Weights of a small transformer language model.
Architecture: LayerNorm before each block, rotary positions, no biases in attention or MLP, untied embeddings, capped logits.
Each number is 200 + 30 x the weight over its row's rms, rounded and kept within 0 to 999. Layers, rows and columns count from 0. The size before them is the row's rms in percent of the matrix's.

# layer 3 MLP up, 192x64, rms 0.0787, rows 19-55, columns 0-63
097,204,204,201,196,164,207,212,236,171,184,237,201,200,176,184,241,191,267,207,146,207,244,240,178,191,208,242,154,191,167,204,228,220,176,220,142,164,159,208,184,267,214,200,232,158,201,128,234,167,221,236,209,215,167,206,177,196,183,177,197,217,137,217,217
102,233,190,194,186,186,241,212,173,240,172,187,162,248,230,183,177,207,223,192,150,164,207,205,192,161,157,253,210,208,182,212,211,253,230,212,169,208,219,122,132,169,208,253,212,202,171,184,251,209,198,221,220,240,199,227,187,196,233,221,181,188,175,178,261
108,217,216,192,204,224,207,191,217,212,235,257,190,129,218,136,187,192,225,150,197,214,238,209,220,193,166,209,209,170,155,155,209,161,166,205,209,194,168,213,218,210,184,244,244,181,209,204,208,263,189,202,246,211,260,204,179,189,170,188,125,176,145,204,193
104,220,216,229,170,146,253,258,184,188,219,230,136,228,234,190,234,200,136,199,181,201,186,156,183,209,222,224,229,234,245,200,169,181,234,178,237,184,222,167,204,237,213,194,203,225,192,205,259,166,190,223,207,193,166,142,177,180,211,197,263,165,181,213,209
100,192,180,221,230,181,230,204,189,181,242,175,180,182,180,167,190,178,202,164,207,162,259,241,214,139,278,251,151,188,234,165,190,143,140,138,226,199,214,203,198,214,182,168,181,178,239,189,182,207,237,191,219,231,187,201,192,196,225,216,189,214,247,199,224
130,207,199,230,178,211,171,205,172,210,192,198,203,187,264,157,216,187,187,204,170,188,243,244,197,202,222,195,198,218,285,251,214,216,219,186,227,206,227,141,229,226,185,132,187,176,161,245,209,195,209,219,199,160,157,224,224,225,159,138,162,201,237,170,217
097,203,240,218,191,174,246,161,225,206,238,238,178,254,190,186,175,226,152,176,221,203,141,144,183,165,208,187,221,150,226,174,203,216,212,196,187,152,241,247,248,213,231,185,148,205,195,173,195,223,207,242,193,269,174,210,207,224,204,214,237,168,217,192,232
074,194,210,183,181,206,116,185,200,185,170,214,194,156,195,210,226,168,211,200,210,192,186,228,172,206,121,165,226,243,158,211,238,201,157,258,198,161,216,220,214,202,177,219,213,219,140,195,223,215,195,231,220,235,175,179,280,207,228,207,161,244,222,187,175
083,252,185,221,191,166,179,219,180,179,197,168,168,178,199,243,201,166,241,209,229,165,242,199,207,201,245,203,224,171,212,202,222,213,243,200,155,189,130,200,170,187,136,190,233,208,219,207,173,166,182,184,211,250,138,215,190,168,156,255,236,165,204,247,213
089,209,219,184,190,249,252,192,219,198,247,210,181,190,192,239,201,220,190,222,234,152,169,233,195,195,278,112,207,201,192,211,204,129,175,158,170,188,220,205,206,221,235,237,201,184,263,233,199,212,212,176,190,176,184,179,181,196,214,163,157,239,183,169,203
096,148,288,190,214,202,158,164,203,170,204,177,240,175,242,166,190,238,227,167,232,172,195,176,172,220,200,175,208,181,156,203,222,190,236,212,266,145,174,213,190,206,209,154,177,172,202,279,204,192,198,225,193,213,211,193,192,181,183,186,181,246,235,179,170
105,200,234,167,247,178,185,194,231,177,187,180,204,223,249,243,172,198,159,154,217,172,223,187,170,146,233,222,188,260,239,190,277,150,241,157,204,144,184,205,226,148,176,200,207,210,197,180,192,209,220,162,183,216,194,197,225,163,171,169,200,218,211,218,165
116,248,179,191,186,256,156,183,190,186,179,265,155,216,198,200,261,165,185,209,183,222,193,153,162,181,202,232,200,204,209,230,127,202,138,184,186,272,210,190,237,205,172,216,162,224,196,192,181,197,207,173,210,205,161,190,218,235,202,223,233,186,214,211,138
102,188,206,192,169,204,213,185,190,240,213,216,193,242,210,209,226,239,234,185,115,201,239,247,152,217,203,229,169,176,190,203,184,215,190,202,190,178,223,186,206,195,195,194,215,103,187,197,136,234,270,212,215,275,189,222,202,200,164,177,197,216,166,194,226
095,168,173,182,160,185,210,193,188,202,193,257,170,232,180,174,255,195,258,193,175,145,202,258,190,197,225,237,199,224,216,193,172,240,177,167,185,189,222,182,209,230,226,182,224,208,175,156,218,142,203,156,256,235,194,198,200,208,217,201,207,220,247,127,157
112,214,226,218,198,157,234,176,213,232,139,182,177,275,176,162,217,186,176,212,190,167,176,224,230,209,133,172,210,242,235,219,176,217,263,212,234,217,232,207,211,173,210,243,152,248,226,209,209,176,214,192,199,155,193,204,191,211,151,189,235,170,232,159,199
107,205,202,173,237,177,227,203,215,130,205,224,235,236,162,175,213,271,226,249,208,265,195,205,257,247,182,167,252,173,204,194,162,215,202,187,158,222,163,209,213,195,239,193,194,196,252,200,171,172,172,230,157,178,192,193,157,231,197,221,189,202,188,174,171
099,212,191,201,185,186,189,208,231,205,244,181,191,144,254,205,181,268,262,174,252,164,196,217,137,218,136,228,209,158,141,141,216,183,203,149,197,200,243,213,199,186,217,210,204,218,189,169,196,213,154,226,181,242,193,191,221,187,233,235,202,212,192,191,194
108,176,203,206,210,177,208,209,242,166,205,235,201,164,219,207,186,215,175,166,147,147,193,233,239,219,239,179,219,181,206,171,184,211,192,246,248,256,192,168,213,232,177,159,178,236,132,187,206,184,175,213,193,142,195,265,191,231,180,201,227,173,239,188,140
096,187,179,232,212,172,228,200,184,165,187,124,225,213,154,195,181,180,229,203,255,245,180,188,184,195,228,162,203,179,177,237,217,188,220,244,263,167,182,217,242,169,168,245,229,197,238,191,214,158,163,219,215,222,176,281,181,236,188,217,168,207,200,209,226
096,157,217,206,227,235,257,192,239,189,259,190,161,219,223,223,184,161,196,211,209,209,217,219,166,198,188,195,209,177,218,208,251,198,148,183,149,157,210,146,184,186,234,149,164,151,218,148,203,188,204,169,208,193,207,238,131,163,208,233,213,217,174,188,243
131,221,145,213,201,219,149,174,207,266,206,191,191,164,198,151,166,262,200,221,215,153,213,127,168,171,198,224,181,154,206,187,197,154,196,214,238,183,168,207,218,257,173,206,262,189,190,221,221,171,223,212,181,178,198,204,237,231,210,192,257,185,179,223,198
104,199,188,230,210,171,182,256,173,182,186,200,225,221,161,229,174,199,200,243,197,108,176,271,199,240,183,124,224,252,202,232,209,203,220,186,233,211,223,183,201,181,193,187,213,177,192,220,203,149,175,173,191,168,206,196,207,241,180,199,195,271,177,164,215
113,162,197,213,224,202,227,185,180,212,259,192,150,186,243,198,207,189,199,175,216,157,208,200,212,191,177,227,128,141,159,157,227,145,181,227,211,182,258,156,256,193,145,187,216,238,207,167,199,264,228,235,235,184,169,196,206,183,199,202,219,195,194,191,195
091,216,208,205,181,201,153,225,221,212,232,248,237,208,160,184,211,186,190,232,203,171,189,225,241,261,186,255,238,191,225,182,167,211,142,182,194,213,214,207,205,202,206,178,205,160,173,197,238,273,142,236,199,214,143,177,237,161,167,199,250,191,159,177,217
085,134,170,223,177,192,180,201,174,221,143,182,184,160,217,165,197,209,212,215,172,229,244,238,174,173,210,240,123,205,202,162,199,213,179,154,235,217,248,195,209,226,246,208,240,240,196,199,209,239,182,184,194,189,216,166,223,223,222,179,243,223,159,201,135
106,173,249,207,204,169,197,209,236,201,136,214,189,226,151,174,182,205,262,201,234,195,197,213,199,212,204,144,223,208,159,233,243,237,192,211,165,185,203,243,190,225,173,153,200,142,243,204,222,160,149,175,202,205,205,268,201,196,204,191,172,177,214,159,254
090,225,181,196,160,238,212,249,196,238,162,228,225,216,126,192,219,135,215,235,219,188,174,154,139,207,203,206,249,245,246,212,201,176,156,225,190,222,241,184,160,237,216,208,227,191,192,182,189,187,210,166,181,188,210,161,208,183,231,166,215,164,234,173,235
097,213,179,210,206,163,194,149,215,176,228,181,142,180,258,163,174,169,200,169,159,255,227,213,173,149,139,211,213,211,188,178,221,199,235,182,209,213,176,172,195,248,149,225,220,228,219,203,182,196,237,196,229,231,228,222,189,228,212,210,233,197,145,183,129
122,204,183,188,226,181,171,252,133,180,171,163,216,217,209,228,213,240,157,231,188,153,179,210,190,246,209,184,250,241,136,231,166,220,219,227,194,214,220,213,152,190,233,235,261,231,219,180,162,212,188,186,235,177,212,198,234,158,238,192,159,219,211,173,207
093,168,205,247,195,187,229,189,212,220,225,122,243,185,202,168,183,249,231,207,168,197,248,158,227,238,247,198,211,161,194,224,179,199,179,184,188,209,248,183,166,172,157,189,186,174,243,209,241,233,185,178,213,187,180,247,191,208,112,204,204,155,193,193,205
105,236,116,235,197,227,168,249,207,199,225,205,219,216,181,212,116,188,198,242,177,202,153,171,224,156,172,216,156,219,167,249,167,164,201,186,164,217,212,236,232,201,208,235,209,180,215,216,184,208,265,193,184,225,211,164,208,174,236,220,183,233,213,202,172
101,213,274,185,211,181,162,226,191,236,199,200,258,231,167,187,247,234,196,187,200,203,186,178,237,145,217,137,244,255,164,192,188,222,179,205,210,247,161,198,175,157,194,213,194,146,233,199,225,202,160,139,175,229,194,194,204,215,191,185,182,225,244,190,187
107,223,223,190,193,237,164,197,255,139,240,193,179,201,166,193,182,181,134,227,158,131,156,237,213,212,218,219,158,219,272,156,217,223,202,220,229,180,204,207,233,187,224,218,203,200,188,175,273,219,201,214,221,197,186,178,219,168,150,221,222,182,215,196,207
102,167,173,151,230,251,129,248,197,243,142,179,199,254,184,217,194,247,205,178,173,151,211,194,159,214,205,195,224,250,246,243,219,185,168,217,201,238,173,201,188,233,194,181,205,215,170,182,193,192,183,213,218,211,212,175,173,197,165,194,268,193,183,208,149
099,217,224,201,182,224,167,214,201,192,237,213,113,204,199,259,172,172,177,194,147,218,252,207,137,208,194,224,208,174,221,220,202,214,179,174,213,197,249,249,236,183,177,211,188,158,250,195,203,157,196,205,151,200,243,187,181,234,141,211,192,199,202,220,147
088,200,136,197,208,167,230,192,187,217,206,179,163,244,157,247,195,248,252,230,195,157,199,179,210,208,208,153,246,203,240,238,182,226,209,156,160,219,202,196,141,210,242,198,236,199,213,214,207,144,157,186,137,224,189,202,195,210,230,205,176,217,186,157,165
# layer 3 MLP down (transposed), 192x64, rms 0.077, rows 19-54, columns 0-63
109,200,209,215,226,159,153,195,223,219,168,220,179,298,199,240,241,213,195,202,214,184,245,196,232,200,237,184,208,155,193,213,156,166,189,188,167,160,229,189,224,193,171,198,152,206,201,198,258,199,264,163,232,176,138,245,217,199,190,173,219,175,201,196,193
097,222,241,155,139,205,184,206,272,162,163,237,170,221,188,204,179,230,225,236,216,244,219,206,222,214,214,246,182,196,149,172,230,181,168,238,141,186,158,194,164,203,184,189,197,168,199,177,233,200,200,186,198,205,236,237,136,161,214,223,200,228,169,208,239
098,168,178,207,286,192,170,238,192,152,176,133,176,234,191,201,242,225,205,230,190,205,192,215,205,230,228,181,182,179,237,217,164,203,221,217,217,208,226,173,171,224,225,137,195,208,215,192,215,185,167,179,173,185,122,199,219,169,263,220,226,252,210,196,178
105,178,168,168,244,273,142,190,194,224,199,152,257,156,186,211,179,195,219,207,204,149,240,245,213,198,217,188,203,200,192,217,197,231,140,232,176,230,189,222,200,208,172,216,229,188,230,239,152,200,190,228,169,157,193,235,176,270,230,207,178,195,193,214,163
104,206,166,228,238,160,201,181,216,141,225,233,220,154,228,196,261,170,182,190,216,191,194,235,214,147,259,184,165,195,192,221,218,209,164,155,174,149,222,195,203,188,196,165,175,195,253,178,161,154,213,210,255,237,213,183,210,261,242,216,180,215,194,208,217
119,216,168,235,233,176,189,202,165,183,192,160,197,211,211,184,188,209,187,163,172,178,302,210,245,227,248,236,225,219,219,232,231,164,181,232,202,205,207,174,197,188,172,174,218,196,182,199,190,167,210,209,235,158,149,153,185,215,203,138,149,208,226,258,221
101,151,198,195,189,199,204,225,172,174,203,138,204,191,227,189,254,203,178,205,206,211,278,207,197,228,190,190,209,198,202,218,245,231,166,175,227,223,218,181,146,200,176,211,264,222,214,169,171,182,242,210,228,136,231,227,135,163,216,165,187,233,178,149,206
076,160,221,147,172,222,200,183,118,184,252,213,214,165,173,208,218,174,216,209,239,207,161,223,256,182,197,159,213,258,215,207,174,214,177,225,265,193,189,191,190,184,187,225,178,217,184,238,167,213,169,231,181,178,185,237,233,163,162,245,227,180,235,167,189
098,197,241,183,220,157,195,188,261,175,212,203,231,202,183,204,255,228,247,244,234,207,253,204,220,220,228,172,220,200,183,227,211,137,196,188,140,161,155,212,212,194,184,202,200,202,182,173,177,201,244,220,208,196,122,193,142,164,164,246,177,175,218,207,207
082,187,199,219,187,207,183,206,247,192,196,197,194,197,176,208,229,165,242,252,214,176,178,164,219,222,206,123,240,213,197,229,216,140,197,175,134,198,198,222,208,191,223,233,202,194,221,175,147,168,252,254,230,190,160,158,184,191,176,177,231,216,205,233,272
098,208,234,205,217,223,204,200,234,218,187,163,235,189,201,164,174,207,219,210,192,207,173,158,176,203,179,139,187,189,149,225,209,191,229,244,269,152,216,239,176,265,224,148,176,166,183,251,227,205,229,250,204,183,237,155,217,209,146,184,211,225,175,182,194
107,168,198,205,198,189,211,154,199,222,225,224,224,189,197,223,195,191,188,146,197,205,226,174,215,189,197,216,147,171,150,283,225,167,220,218,213,229,207,206,184,227,216,209,189,208,217,137,171,255,239,146,209,154,194,207,131,205,182,158,219,261,241,203,223
107,213,225,237,213,199,208,171,165,196,152,225,257,182,194,227,264,215,205,169,158,213,185,192,255,169,222,261,172,185,185,208,188,185,183,196,127,191,193,160,232,244,228,172,202,194,276,159,235,212,232,197,154,189,173,213,163,192,173,226,207,189,188,195,181
104,159,165,217,186,210,186,183,190,156,228,173,228,238,172,171,200,227,195,173,190,172,274,224,217,242,244,239,201,211,237,209,254,192,214,190,175,141,200,221,210,140,155,183,172,207,180,163,225,203,263,164,210,232,214,186,229,232,181,157,224,219,158,197,211
097,198,232,208,167,189,213,218,155,223,160,257,207,222,169,192,224,207,244,207,208,192,220,208,194,224,221,245,216,231,190,162,167,246,202,177,167,236,200,204,147,205,156,182,219,225,217,154,169,147,205,214,220,219,204,204,148,265,155,215,212,175,230,120,191
112,166,217,191,209,169,213,245,245,241,159,189,248,205,258,181,201,218,177,163,223,180,158,233,172,167,179,229,164,164,213,183,181,157,243,218,203,197,211,245,218,177,172,202,150,204,229,192,253,229,213,179,196,192,230,235,178,167,202,197,210,178,270,168,146
115,211,213,209,173,208,174,214,250,201,209,218,163,144,195,208,221,188,188,183,203,155,263,218,174,150,213,227,211,206,140,189,201,130,188,200,202,178,198,152,270,267,180,218,138,179,213,219,235,224,247,207,198,253,190,226,186,231,194,196,185,185,203,192,226
098,234,162,232,188,192,172,198,213,233,232,188,182,217,179,170,230,197,124,228,208,172,156,187,197,199,193,149,230,209,197,177,202,254,253,220,216,168,214,237,165,152,232,259,191,240,158,177,166,141,175,240,198,217,228,169,203,190,252,186,209,219,191,206,225
112,193,177,222,204,209,197,204,237,184,185,202,166,145,236,212,208,208,129,160,182,164,219,230,239,201,237,150,229,187,186,202,193,194,227,241,248,241,191,176,204,251,157,160,209,250,123,200,204,196,180,230,190,151,199,210,193,232,201,247,210,216,245,190,171
091,218,134,181,241,227,209,269,228,164,276,223,212,166,149,171,183,224,221,198,137,193,199,170,160,171,178,260,213,200,183,226,199,224,179,185,197,204,172,183,244,179,222,250,218,201,214,241,194,215,199,192,185,220,200,205,146,171,236,199,169,182,200,182,178
094,172,182,229,168,157,259,205,223,223,218,219,188,205,207,200,211,177,214,184,197,195,158,204,221,182,136,224,169,196,152,241,165,218,245,163,185,226,205,199,228,218,238,224,165,218,199,203,203,219,224,208,160,162,290,184,193,189,276,196,150,163,173,178,204
115,171,139,162,161,212,258,201,165,210,213,239,143,209,197,195,219,186,219,215,177,215,99,183,199,218,206,208,238,250,254,239,174,225,246,163,185,196,210,199,217,207,222,195,183,203,182,209,194,186,173,219,185,215,221,172,184,194,245,158,172,256,174,198,177
099,200,155,237,190,227,233,213,228,150,225,154,206,246,191,172,180,195,177,223,176,125,263,195,203,209,165,223,232,245,160,210,181,186,227,215,183,192,181,160,158,228,203,219,249,217,195,221,166,205,216,236,191,175,187,205,166,183,140,183,228,267,222,202,209
102,227,169,181,176,169,136,213,243,218,181,216,206,207,150,217,188,203,181,214,183,234,153,208,216,210,196,227,234,232,231,186,213,232,208,195,206,256,172,234,162,199,264,225,213,193,169,192,193,103,145,146,203,212,200,199,178,261,193,218,211,181,204,196,227
093,230,152,214,199,249,203,161,206,163,201,186,168,210,251,217,176,155,186,199,184,189,242,214,175,222,198,209,237,208,233,222,204,210,168,139,205,223,172,161,180,183,182,177,226,259,266,173,201,206,234,140,146,215,194,198,188,218,236,186,154,255,228,172,212
090,175,161,183,158,204,200,196,164,220,177,228,158,161,208,191,196,217,201,231,144,195,206,259,183,135,216,252,191,254,232,175,176,215,205,170,274,257,203,199,179,218,209,238,240,217,154,223,222,206,196,201,156,195,185,179,249,203,201,198,198,221,227,189,150
101,187,228,191,196,256,238,201,240,228,220,236,207,195,214,170,203,189,188,216,201,168,145,169,183,192,164,241,172,251,174,180,201,242,172,203,181,217,192,206,217,182,210,162,165,225,191,172,233,214,139,228,203,233,282,254,173,147,225,155,185,196,164,171,193
091,135,253,215,181,186,198,240,192,127,193,207,193,210,166,225,201,228,223,284,158,211,234,209,206,193,170,173,212,253,180,215,148,215,194,223,223,187,243,135,175,184,179,233,230,236,217,201,227,174,179,204,203,198,208,179,185,152,202,242,211,160,207,199,180
095,202,157,189,218,194,210,216,232,171,213,175,156,207,258,171,182,199,210,125,131,204,196,208,204,222,135,224,205,188,206,222,224,233,215,169,195,217,206,200,164,224,187,207,236,222,196,212,233,184,227,181,219,251,257,210,164,286,193,213,155,166,202,170,189
109,205,199,177,234,187,239,178,208,208,219,233,200,184,191,197,172,166,179,139,207,221,190,220,200,130,199,204,172,202,264,235,259,187,164,190,214,253,181,196,235,231,171,195,156,172,176,260,195,206,212,194,193,194,271,149,223,240,211,139,174,222,194,189,198
090,233,188,206,193,192,129,193,237,193,164,243,154,219,183,222,220,183,172,179,225,165,190,283,183,230,221,200,204,276,201,218,232,197,199,208,165,173,140,233,194,210,200,199,227,221,183,139,192,151,195,200,219,221,179,175,189,197,228,164,183,214,198,225,265
106,182,224,173,175,186,274,198,187,169,253,203,195,200,242,206,206,242,191,164,174,253,197,158,160,191,219,215,170,204,253,154,199,215,239,205,174,182,205,214,208,193,233,139,168,201,203,235,179,255,155,167,202,262,240,212,222,242,178,195,183,216,174,170,182
097,220,179,205,275,252,135,226,196,178,225,174,168,199,162,209,218,195,173,190,214,165,245,211,194,187,193,145,241,214,169,206,212,203,194,231,202,226,212,235,159,185,188,173,203,202,209,238,208,228,202,191,212,244,169,138,285,235,137,201,188,199,184,214,191
105,179,164,178,185,215,265,198,183,252,201,218,218,199,239,199,222,234,258,175,236,231,222,179,208,215,166,209,225,221,145,229,179,192,195,195,172,221,204,203,170,224,203,124,172,172,227,231,167,163,187,192,184,208,229,227,149,252,238,147,153,208,161,193,196
087,214,212,220,203,162,289,191,173,202,223,227,219,195,227,183,176,200,180,233,195,203,130,217,227,193,253,217,168,146,181,189,185,257,235,138,209,184,246,161,189,201,239,200,151,148,244,198,205,200,205,174,184,175,223,216,223,192,227,185,174,231,194,168,224
105,237,242,164,181,167,206,219,159,155,230,198,134,188,197,185,233,149,190,241,189,223,272,158,202,209,175,205,243,185,195,185,230,173,190,143,202,200,207,218,250,229,180,242,211,211,256,168,161,195,209,209,199,188,232,191,192,271,175,227,209,208,187,190,175
# layer 3 MLP gate, 192x64, rms 0.0872, rows 20-55, columns 0-63
094,215,182,227,216,166,189,225,169,197,156,226,152,291,164,177,234,216,234,151,214,180,168,229,157,209,172,195,252,248,190,243,208,174,231,215,178,176,238,184,202,162,216,213,173,207,210,206,228,176,157,173,199,250,184,228,200,216,219,214,205,233,194,205,262
107,215,173,214,167,232,214,213,215,243,198,255,157,168,223,203,195,145,218,120,210,233,210,219,216,202,203,187,249,233,211,212,228,198,175,213,209,176,160,230,211,196,189,269,267,192,212,174,213,220,178,208,228,161,232,153,144,179,148,197,178,188,184,217,225
121,197,211,227,209,185,264,177,218,206,230,195,158,143,229,162,168,265,167,185,181,221,238,163,177,124,215,275,192,180,216,158,145,208,204,154,216,195,193,186,229,260,175,205,199,203,191,213,218,236,229,197,170,211,167,186,210,219,202,182,217,186,175,210,173
100,155,239,184,196,229,190,267,213,221,188,176,143,229,172,214,179,207,230,244,178,204,219,164,245,245,172,214,250,185,243,149,181,170,235,219,189,259,175,202,143,179,237,241,185,184,182,244,214,200,169,235,175,190,213,200,177,155,210,173,215,185,183,218,197
128,185,194,242,181,221,207,211,144,216,201,252,189,191,237,143,198,189,196,230,197,172,183,176,175,206,178,186,203,238,257,196,177,214,283,179,229,257,215,164,212,227,218,173,192,201,148,274,177,201,184,218,175,209,193,200,242,237,208,176,181,193,208,130,208
093,216,144,207,208,191,169,226,200,164,212,153,222,163,213,228,201,232,209,200,224,202,200,192,233,176,218,207,207,224,182,192,298,190,195,195,197,191,217,164,116,136,224,168,237,246,182,147,232,231,214,179,230,185,229,240,196,184,201,176,207,176,184,210,248
068,201,200,191,229,187,141,204,209,219,238,213,222,159,209,145,186,197,226,207,197,238,199,218,256,211,180,188,245,223,217,217,196,155,183,258,233,151,217,145,199,223,187,186,226,126,247,223,164,243,206,165,165,223,226,210,202,206,135,182,201,196,192,166,168
097,236,154,199,187,189,172,258,150,183,207,180,176,185,233,227,174,211,220,217,206,182,223,172,200,184,238,230,195,155,226,182,198,214,261,162,192,193,186,174,195,191,196,210,281,228,201,213,147,193,148,196,227,279,194,181,263,212,182,253,205,187,212,211,176
088,189,182,191,198,183,226,176,191,193,195,256,198,227,218,220,217,206,169,248,182,173,168,157,218,152,216,177,209,241,232,237,156,157,251,198,190,172,183,225,222,184,227,195,189,177,197,224,195,211,229,227,164,85,173,231,223,216,243,188,210,214,202,154,240
093,174,185,194,173,147,196,210,163,178,189,224,163,227,193,278,227,205,178,210,225,160,164,179,213,190,261,164,191,239,201,194,225,161,246,169,151,201,177,206,230,164,232,217,233,188,228,182,149,175,202,204,166,232,230,242,229,220,249,225,212,192,237,200,156
104,190,160,236,233,210,228,246,175,186,196,196,176,193,213,177,185,195,196,209,228,181,182,229,191,171,191,212,271,205,240,103,230,209,159,184,180,170,209,228,245,198,172,207,176,183,172,241,220,183,192,220,230,225,200,168,244,179,234,223,186,137,168,171,142
117,229,234,207,110,135,215,208,162,179,155,204,211,155,254,199,200,173,194,169,272,181,167,222,175,231,198,186,204,190,164,219,199,192,176,173,242,243,218,204,172,149,185,215,222,278,206,203,189,206,210,216,203,193,239,172,216,229,212,191,193,204,167,223,204
102,128,237,169,218,180,247,195,226,251,243,218,137,172,201,220,175,194,207,218,157,226,161,235,158,183,197,169,163,184,207,177,181,205,166,211,191,249,206,170,244,224,196,202,223,169,240,265,184,207,160,235,225,225,230,199,200,208,201,183,187,256,182,181,179
110,143,163,191,202,179,267,247,143,221,200,208,160,152,157,177,212,179,257,195,196,193,194,199,215,230,220,145,231,184,204,185,206,207,184,157,163,187,227,244,196,171,191,270,258,250,166,195,173,207,198,176,203,215,228,193,203,203,196,250,190,178,214,182,212
110,162,216,177,118,159,205,184,203,228,204,227,222,204,199,201,199,167,187,184,184,196,164,236,215,232,135,194,205,241,206,168,174,213,229,208,237,232,246,267,209,219,218,201,203,234,211,182,183,174,183,208,239,202,242,132,228,241,210,179,228,154,236,154,221
110,208,255,245,176,238,196,180,169,194,228,156,206,148,179,206,134,192,217,233,198,227,227,267,184,217,158,164,201,176,179,191,214,174,181,191,185,140,177,182,213,188,170,185,198,213,185,272,228,214,238,216,166,218,216,251,195,214,136,190,192,217,239,193,210
107,166,218,205,107,219,240,213,170,231,211,188,218,186,160,221,186,185,164,206,221,157,189,197,228,191,173,182,250,235,190,194,232,211,229,239,227,174,217,164,177,187,220,277,180,219,147,193,236,164,191,211,186,241,245,234,186,222,239,170,167,183,195,209,235
110,188,189,229,184,208,204,178,168,211,178,156,150,200,197,161,226,174,255,233,210,230,168,205,154,197,144,210,222,246,254,148,153,192,251,200,209,238,219,183,197,180,252,207,220,200,207,237,140,169,161,209,189,234,204,212,224,234,203,176,248,195,198,149,192
086,186,171,173,209,225,181,278,185,245,213,183,174,233,219,193,219,167,233,206,196,200,201,258,229,221,185,218,206,160,199,190,214,222,168,150,149,178,161,238,184,210,245,198,152,195,165,221,183,160,205,168,224,200,190,164,189,154,208,188,247,231,265,198,255
094,195,178,191,211,207,143,213,189,149,130,163,245,190,176,156,163,203,182,217,190,240,204,243,199,164,244,207,233,208,217,168,182,177,207,221,246,197,192,239,203,199,164,178,214,187,207,244,177,185,201,178,225,250,167,239,248,192,149,179,203,233,236,243,150
115,186,241,185,150,200,273,239,142,188,232,238,222,202,214,189,212,177,194,213,206,219,144,228,196,221,176,215,192,239,172,199,200,277,225,212,191,235,224,169,224,197,234,259,186,181,222,213,198,211,176,214,215,227,237,164,199,210,199,174,118,222,225,175,172
100,174,170,229,231,191,219,213,228,145,248,200,195,244,216,153,198,198,217,215,225,146,212,201,155,206,188,209,247,254,120,234,154,217,213,158,177,181,205,200,160,228,193,180,265,203,205,219,151,237,189,231,163,197,172,189,194,203,190,163,213,231,164,197,204
105,167,249,203,222,233,265,219,168,183,207,178,174,163,246,225,200,197,195,198,223,128,214,253,174,230,190,177,172,225,199,199,202,184,205,232,208,160,217,172,226,188,128,197,209,172,235,235,165,234,230,218,198,181,216,159,237,191,195,165,167,203,212,199,122
090,190,196,231,236,207,179,206,190,209,208,176,156,195,186,190,171,217,202,145,259,181,196,213,178,152,166,204,217,159,202,210,206,157,255,140,266,224,241,195,227,179,197,197,169,243,274,210,192,168,193,189,196,191,221,212,144,196,230,212,207,215,227,200,126
090,235,221,167,216,225,241,245,160,231,233,239,200,181,190,177,196,212,139,212,155,203,121,163,182,167,170,216,229,216,228,191,187,199,209,205,192,219,191,133,239,190,211,218,248,166,195,201,209,184,190,241,172,158,230,190,197,217,218,191,191,233,274,155,203
102,210,157,190,224,190,192,254,151,198,218,181,212,226,245,217,154,143,180,196,180,226,153,192,206,221,228,209,184,239,237,225,216,194,224,147,232,180,206,186,158,204,182,221,183,259,144,166,236,178,213,234,234,154,168,187,213,215,172,188,223,244,193,228,144
085,136,235,197,185,216,200,239,205,168,185,244,206,186,185,198,208,244,180,229,162,202,213,229,215,228,158,196,215,236,220,213,167,181,156,208,220,181,248,190,211,206,167,253,219,169,215,180,231,218,253,163,226,151,216,123,233,145,189,190,213,172,210,161,160
095,184,192,187,148,230,228,228,148,206,187,270,230,199,175,198,195,241,167,234,199,216,194,161,212,179,257,236,233,199,209,142,161,167,241,213,235,192,217,224,205,192,191,237,208,217,196,204,158,171,197,191,191,125,175,166,265,194,203,178,178,227,159,198,227
113,203,184,196,161,211,205,168,202,196,242,226,217,181,252,179,172,235,227,162,193,253,227,203,202,156,145,208,118,162,254,157,221,208,208,163,249,168,188,171,273,207,183,163,216,187,165,195,192,212,207,187,155,184,213,208,201,235,211,207,193,225,188,247,192
094,162,207,233,218,204,239,187,172,189,210,159,209,200,244,139,155,228,226,167,181,203,219,160,229,144,188,229,219,194,214,173,198,218,256,183,203,246,254,208,185,191,159,166,186,171,240,248,216,265,193,202,168,181,239,196,201,200,165,210,193,198,210,178,130
100,150,248,184,192,221,233,167,174,186,230,185,149,188,252,154,219,237,197,149,202,214,223,177,198,167,199,261,203,160,222,167,215,193,221,205,263,186,231,186,196,215,182,152,198,206,215,218,190,246,142,207,208,234,230,186,201,263,180,195,216,193,181,136,189
098,227,210,164,192,211,153,212,193,181,191,152,179,167,179,177,233,206,233,227,215,186,178,218,216,202,253,157,200,218,167,209,203,195,200,162,179,231,197,290,214,222,144,188,201,193,210,275,178,211,198,181,162,190,216,152,207,206,157,225,215,252,193,250,143
100,177,182,205,244,193,190,212,215,180,241,181,196,196,253,174,167,216,217,145,235,202,222,210,176,163,227,225,130,152,142,187,207,185,167,170,221,188,152,207,191,224,158,174,182,178,231,207,178,248,224,177,253,209,231,234,196,150,190,219,145,199,151,214,186
109,174,206,227,210,205,238,166,226,153,283,226,213,172,226,170,146,204,219,212,216,213,202,239,256,180,203,214,214,157,192,121,237,164,180,127,195,178,229,175,214,169,188,222,163,186,224,199,179,211,241,172,200,217,187,211,227,198,213,222,168,244,186,222,210
094,211,169,205,174,196,201,170,152,199,180,220,219,218,161,217,207,198,258,198,206,204,178,240,223,208,226,193,221,247,244,200,164,207,247,210,209,177,156,198,240,191,186,304,176,218,207,254,202,123,207,162,167,235,206,172,171,198,180,204,220,197,164,166,179
087,207,140,179,224,206,240,177,199,177,222,176,188,212,180,212,193,166,200,196,191,221,210,161,182,212,172,206,185,211,270,186,181,226,193,159,231,216,210,202,196,242,279,217,195,126,240,152,257,184,171,189,153,214,179,220,216,199,276,196,185,197,184,159,173